Weights of a small transformer language model.
Size: MLP 256 tanh GELU, vocabulary 2048, 0.547M parameters.
Architecture: LayerNorm before each block, learned positions.
Training: a variant of SOAP for these matrices, 7413 steps.
Each number is 200 + 40 x the weight over its row's rms, rounded and kept within 0 to 999. Layers, rows and columns count from 0. The size before them is the row's rms in percent of the matrix's.

# down: layer 2 MLP down (transposed), 256x64, rms 0.227, rows 229-253, columns 0-63
# up: layer 2 MLP up, 256x64, rms 0.243, rows 230-253, columns 0-63
down229,105,255,173,207,194,224,238,235,255,191,253,197,180,180,200,210,218,108,176,164,132,249,260,215,148,192,100,234,208,173,207,265,209,168,247,169,214,182,200,166,115,106,233,201,256,234,235,162,174,241,196,165,171,212,168,188,214,223,194,241,171,113,224,178,197
up230,084,192,213,221,200,201,278,107,238,192,214,183,247,233,218,204,167,177,268,217,249,178,221,256,178,171,180,242,184,171,214,231,254,128,185,135,141,246,229,290,256,163,217,194,202,238,203,211,213,206,228,207,250,262,203,268,149,126,219,143,206,163,189,239,248
down230,087,146,208,239,169,159,214,171,168,186,199,237,237,176,196,225,212,172,282,210,107,170,149,199,86,249,186,139,172,184,297,200,185,165,222,157,199,191,171,178,207,136,202,155,143,197,190,180,193,175,193,159,208,224,253,192,196,115,178,241,135,159,236,169,231
up231,105,148,184,205,118,196,182,250,236,239,117,198,194,185,238,216,219,210,224,102,193,221,127,218,164,191,231,110,232,164,148,221,163,166,223,126,153,148,190,119,184,174,216,183,208,225,196,188,207,152,307,180,146,164,215,204,160,168,184,196,190,187,232,202,209
down231,109,258,248,183,161,226,177,200,166,171,238,136,197,148,144,201,216,204,117,194,326,162,195,194,197,201,167,275,172,161,172,138,210,224,266,245,191,246,144,249,197,272,193,209,219,183,172,179,165,155,219,136,203,244,177,174,202,264,155,183,206,164,217,165,213
up232,098,204,212,175,206,181,159,266,168,157,212,167,172,212,188,197,155,250,273,160,149,210,136,178,112,210,282,229,145,169,174,221,211,244,177,193,145,256,178,223,176,183,248,243,172,171,186,211,192,230,137,264,202,187,246,267,205,149,194,125,195,195,113,151,205
down232,106,129,197,204,196,180,285,230,263,197,256,173,170,224,216,180,239,242,247,219,222,197,233,167,252,154,184,221,188,153,191,175,208,171,192,167,217,163,129,179,185,189,203,222,228,167,145,179,117,317,115,123,224,162,187,208,136,196,225,158,174,220,234,229,169
up233,081,168,166,154,234,227,165,272,265,234,166,239,202,217,162,211,198,201,268,221,313,169,267,213,216,248,182,214,243,160,233,184,238,220,218,264,211,302,140,263,222,227,171,196,188,180,232,222,137,228,258,138,212,232,196,220,191,194,178,177,216,206,208,152,251
down233,085,256,251,269,118,229,212,191,188,220,196,192,94,235,202,248,230,198,229,185,204,240,218,185,150,146,233,241,106,182,205,158,139,184,271,164,264,215,190,200,171,218,166,131,196,163,208,181,179,228,160,206,218,218,242,214,224,249,137,221,178,262,152,221,155
up234,114,235,226,185,249,173,195,242,91,263,205,198,187,149,219,237,134,190,231,206,280,201,147,255,173,203,218,257,148,115,137,169,183,162,254,212,241,197,196,193,218,183,231,190,210,157,162,194,258,226,203,185,144,216,268,228,201,175,170,108,200,207,195,185,253
down234,124,228,242,198,253,169,205,148,213,227,174,152,187,142,130,282,145,176,158,204,323,211,140,195,153,145,109,185,221,205,176,121,183,185,220,207,155,205,170,178,190,187,127,241,255,238,172,227,227,195,222,216,173,208,256,222,228,215,240,172,241,209,187,204,208
up235,113,187,214,182,141,207,268,148,294,251,212,234,239,257,209,240,229,259,114,249,194,252,274,206,233,202,227,160,155,223,185,224,194,174,207,217,142,227,199,243,205,226,276,242,260,239,254,214,193,223,182,150,196,171,249,205,188,127,193,139,193,229,221,215,237
down235,104,279,174,256,215,168,136,175,194,181,208,242,155,189,190,217,203,178,188,223,164,169,230,185,248,157,237,252,255,250,240,158,205,172,215,231,173,198,222,116,243,113,186,260,153,232,175,211,188,180,245,261,106,169,232,159,251,192,191,177,143,196,242,128,200
up236,085,189,162,214,177,211,216,131,208,172,175,207,194,200,180,162,250,244,241,226,244,166,202,114,172,146,163,158,156,194,225,206,190,175,244,174,198,125,194,133,245,188,189,256,169,317,288,258,173,179,196,269,201,279,226,176,201,173,190,233,198,229,250,177,172
down236,090,229,270,211,275,143,208,219,264,198,265,207,205,213,262,229,198,232,210,165,183,196,211,281,175,194,236,149,215,269,162,200,182,190,127,227,168,178,222,213,126,175,243,202,228,196,162,268,205,185,169,226,136,182,229,169,200,161,198,189,274,185,209,313,242
up237,092,137,283,107,202,207,189,226,191,219,197,195,152,188,174,194,247,178,141,143,210,188,181,184,174,220,127,259,213,175,262,230,215,145,256,322,192,215,233,193,161,162,198,194,196,222,179,249,179,176,145,262,118,221,197,218,129,173,217,169,213,185,171,188,198
down237,103,160,282,137,199,177,155,134,205,197,253,149,165,217,188,185,170,203,199,151,159,244,176,209,175,201,264,206,192,180,162,258,171,205,149,225,186,239,315,214,135,215,236,197,197,200,233,156,208,247,261,203,163,176,170,211,213,175,272,181,256,119,178,139,230
up238,102,105,248,139,255,245,260,207,183,220,238,262,230,155,228,228,235,213,240,149,253,223,243,206,181,185,189,236,273,198,184,181,199,212,170,199,185,169,182,213,191,167,168,218,156,205,184,240,250,287,178,212,239,223,189,201,192,169,256,250,179,94,210,170,110
down238,096,285,200,221,158,180,167,240,208,155,189,121,202,170,197,143,186,178,226,140,234,139,179,264,173,216,180,156,176,169,285,211,251,249,249,169,234,237,256,185,219,270,221,199,236,225,185,250,227,185,216,183,169,175,238,199,209,247,217,225,241,271,292,217,251
up239,098,237,194,145,201,116,217,201,187,220,222,147,168,288,210,101,198,159,165,160,238,279,237,272,180,242,187,164,192,205,183,156,218,174,231,222,224,188,151,242,260,177,170,183,140,242,198,186,229,176,204,279,169,172,234,240,181,169,140,155,199,177,217,163,140
down239,101,271,209,221,213,171,232,202,210,272,173,105,222,228,191,210,215,283,201,201,224,216,147,238,206,263,178,252,264,215,179,189,242,223,160,214,207,229,217,245,259,165,264,219,199,260,125,216,227,197,212,174,223,148,203,245,107,158,170,230,185,200,110,169,196
up240,110,200,151,181,238,194,210,133,212,116,188,154,206,145,236,128,275,189,138,235,178,248,219,148,255,172,203,191,162,213,236,168,188,232,242,181,239,227,188,191,206,164,167,198,206,164,107,147,225,149,176,191,180,113,206,208,127,164,147,208,148,133,219,191,214
down240,096,229,198,220,204,162,172,167,214,198,207,294,235,219,165,145,217,196,266,269,191,188,191,177,192,152,248,198,155,123,203,170,127,235,224,277,170,237,221,181,164,165,151,198,87,197,206,203,207,220,161,203,180,174,262,252,237,163,221,236,208,222,261,156,269
up241,082,195,229,223,199,162,233,221,172,242,225,221,162,170,194,91,191,179,283,216,218,253,287,224,180,233,186,192,111,188,222,160,233,208,199,242,263,184,126,178,226,250,206,202,236,153,181,203,198,238,264,192,151,235,182,250,80,194,171,189,222,212,221,187,179
down241,093,181,199,217,221,187,177,171,172,156,154,263,139,152,219,190,206,190,214,125,304,226,238,236,178,174,236,97,222,183,243,201,285,182,173,207,112,155,208,193,250,194,181,190,255,226,119,146,186,188,195,223,183,183,213,171,224,226,137,231,160,228,157,241,190
up242,110,156,223,164,239,134,205,160,210,133,196,154,300,201,226,278,213,203,155,194,175,272,254,180,151,209,201,149,217,237,214,201,222,253,153,193,133,215,147,201,198,210,152,224,206,167,256,235,241,190,288,233,147,180,216,219,193,244,176,178,157,179,161,268,157
down242,108,187,245,220,202,189,160,162,227,178,207,166,234,229,209,171,174,147,201,210,237,85,133,197,188,205,200,204,209,195,185,305,296,208,187,220,212,188,210,244,166,256,167,181,181,260,218,228,233,151,196,159,148,228,195,195,186,211,299,287,282,210,188,187,208
up243,101,221,204,174,153,175,138,198,213,162,149,162,214,235,180,240,138,204,209,252,149,222,96,145,202,245,199,184,207,173,206,217,159,219,189,243,188,189,160,189,187,139,164,229,280,186,235,244,174,200,160,198,241,160,163,142,196,194,148,198,248,237,73,177,257
down243,095,283,223,128,224,237,147,190,227,203,177,218,116,197,227,170,183,163,201,187,264,188,124,133,179,148,127,215,165,200,104,236,211,173,190,212,187,185,206,136,194,162,254,143,229,167,170,204,217,227,246,170,261,206,191,184,195,144,229,172,240,189,130,235,236
up244,099,194,156,221,279,160,238,249,160,296,183,173,219,241,124,207,141,252,246,141,224,175,272,233,205,186,198,250,178,242,158,207,281,214,249,226,176,188,234,181,190,162,264,170,206,240,238,155,160,145,194,198,195,246,119,189,221,211,180,171,171,213,207,208,151
down244,113,97,209,218,139,179,235,197,204,216,184,265,251,216,221,135,166,225,271,214,210,248,193,196,194,222,223,224,229,304,144,120,236,223,168,217,184,212,211,245,255,256,263,229,240,172,180,230,181,132,230,269,174,217,217,217,134,191,150,190,187,178,182,199,170
up245,103,244,156,210,182,249,222,117,250,131,162,215,201,145,133,222,236,209,205,197,244,249,230,215,178,231,185,114,222,162,183,168,157,228,171,191,212,108,199,130,138,185,194,266,141,233,143,190,189,182,194,191,174,276,233,220,165,212,205,151,203,163,261,202,233
down245,090,157,103,241,225,147,172,245,205,188,214,164,189,187,237,219,248,264,129,210,150,237,192,232,263,139,212,226,292,268,174,207,179,204,182,202,110,249,199,248,177,214,234,193,217,163,215,205,165,233,221,211,202,146,186,229,192,182,140,154,210,258,196,116,210
up246,092,136,229,199,137,193,217,189,195,233,215,221,185,128,224,225,210,246,274,201,234,209,216,139,186,248,243,154,154,135,196,154,205,172,227,251,158,162,193,172,160,199,184,197,253,182,129,234,155,265,178,190,267,231,177,190,176,201,176,182,235,88,175,120,156
down246,096,202,193,161,294,174,208,192,203,216,193,113,216,231,216,169,236,137,113,194,181,251,176,192,242,159,170,272,194,301,212,277,196,239,205,167,163,251,251,233,166,224,206,177,123,252,213,194,262,228,192,203,257,156,221,191,194,172,235,175,199,250,163,214,201
up247,091,238,114,204,185,208,195,280,234,168,183,222,202,178,178,200,204,165,175,167,206,285,209,175,213,227,155,243,162,210,166,245,240,143,246,204,236,233,144,221,237,138,200,161,194,253,142,130,239,168,214,225,224,207,114,111,171,181,136,182,216,200,177,137,246
down247,095,229,196,271,227,148,252,190,243,217,170,149,164,264,93,196,191,218,276,222,156,183,174,155,150,214,249,170,163,165,190,213,159,178,206,234,189,231,137,197,249,140,254,189,160,272,205,196,167,270,189,157,216,221,174,200,142,181,243,216,181,271,183,203,154
up248,091,213,216,215,229,149,198,176,100,265,209,128,236,171,191,180,183,190,243,203,228,208,138,175,219,198,169,177,267,86,145,279,210,247,210,142,142,199,190,217,247,98,249,192,215,222,253,262,221,227,211,235,220,193,177,197,207,203,194,240,189,164,202,186,229
down248,093,247,200,207,250,197,219,273,281,202,167,158,222,240,201,240,198,222,213,216,239,178,268,244,232,229,146,210,202,297,198,231,216,194,176,259,268,174,168,215,190,226,156,209,156,124,208,190,172,191,190,269,191,179,150,281,229,178,237,214,180,154,280,136,236
up249,101,188,218,131,244,171,248,138,228,181,189,179,248,254,207,202,118,266,205,283,244,218,211,199,212,287,146,224,197,182,234,187,157,254,285,257,171,234,209,223,217,160,186,237,213,185,281,176,132,233,149,131,180,168,181,205,182,186,232,191,232,214,189,199,234
down249,127,222,268,234,246,237,197,236,185,205,185,195,171,230,255,142,172,220,207,205,207,201,132,230,180,205,161,240,240,176,177,208,126,211,252,148,185,137,192,237,220,222,231,203,178,215,264,197,149,191,64,123,155,163,171,188,135,161,215,204,127,216,151,207,233
up250,111,158,211,272,190,265,231,241,198,223,194,125,239,137,165,160,169,134,216,149,106,209,176,161,231,208,188,103,247,242,162,193,218,158,198,172,168,214,215,242,247,208,194,223,231,254,137,215,238,175,164,208,260,177,163,149,178,216,201,174,135,141,194,175,193
down250,095,162,161,179,182,84,143,228,245,213,161,225,194,239,232,153,263,243,223,192,215,190,206,258,286,200,248,288,190,155,166,198,225,194,271,204,197,198,192,203,226,237,200,161,163,159,144,180,198,269,253,196,251,201,157,180,155,282,189,182,192,201,185,158,241
up251,110,99,188,251,224,178,207,227,155,163,198,226,273,182,137,197,250,211,191,226,229,214,187,172,175,178,164,220,221,156,155,239,205,169,182,248,205,223,175,259,213,115,256,207,146,185,217,192,190,190,188,209,103,221,161,231,309,167,190,175,170,220,195,186,102
down251,110,266,220,150,188,141,196,168,236,212,188,189,108,232,198,242,141,200,204,186,248,197,203,199,181,213,244,169,203,124,246,216,192,172,245,183,271,194,223,195,140,255,303,210,249,275,186,190,251,231,170,215,217,175,252,242,283,201,226,183,210,176,128,238,210
up252,104,153,176,211,197,190,232,133,175,179,222,195,242,170,236,105,229,160,168,160,246,212,274,154,195,219,304,186,197,246,192,217,267,227,172,244,130,206,125,202,176,200,186,188,199,186,192,182,230,165,251,179,148,192,228,227,225,136,161,220,259,113,206,153,236
down252,101,194,164,206,192,212,185,173,266,199,125,213,211,218,211,181,283,208,184,200,208,227,172,141,188,253,210,210,230,184,173,209,253,130,207,286,228,193,323,170,219,195,261,147,204,182,190,166,183,175,176,221,180,199,150,193,311,199,195,210,234,199,119,272,172
up253,078,215,137,181,156,185,182,170,142,190,247,178,260,252,255,201,231,209,199,203,199,283,184,292,239,205,268,194,178,218,163,191,267,180,224,176,178,130,244,207,272,150,201,185,216,188,197,132,195,258,247,211,180,123,118,187,158,161,145,213,228,215,192,168,209
down253,088,121,187,264,206,207,169,228,253,252,164,198,153,214,202,175,172,102,215,136,139,175,204,121,184,135,137,268,216,206,255,159,196,212,187,226,211,228,233,170,182,169,181,168,166,179,169,237,217,156,162,114,237,221,236,216,278,239,247,176,213,181,207,232,205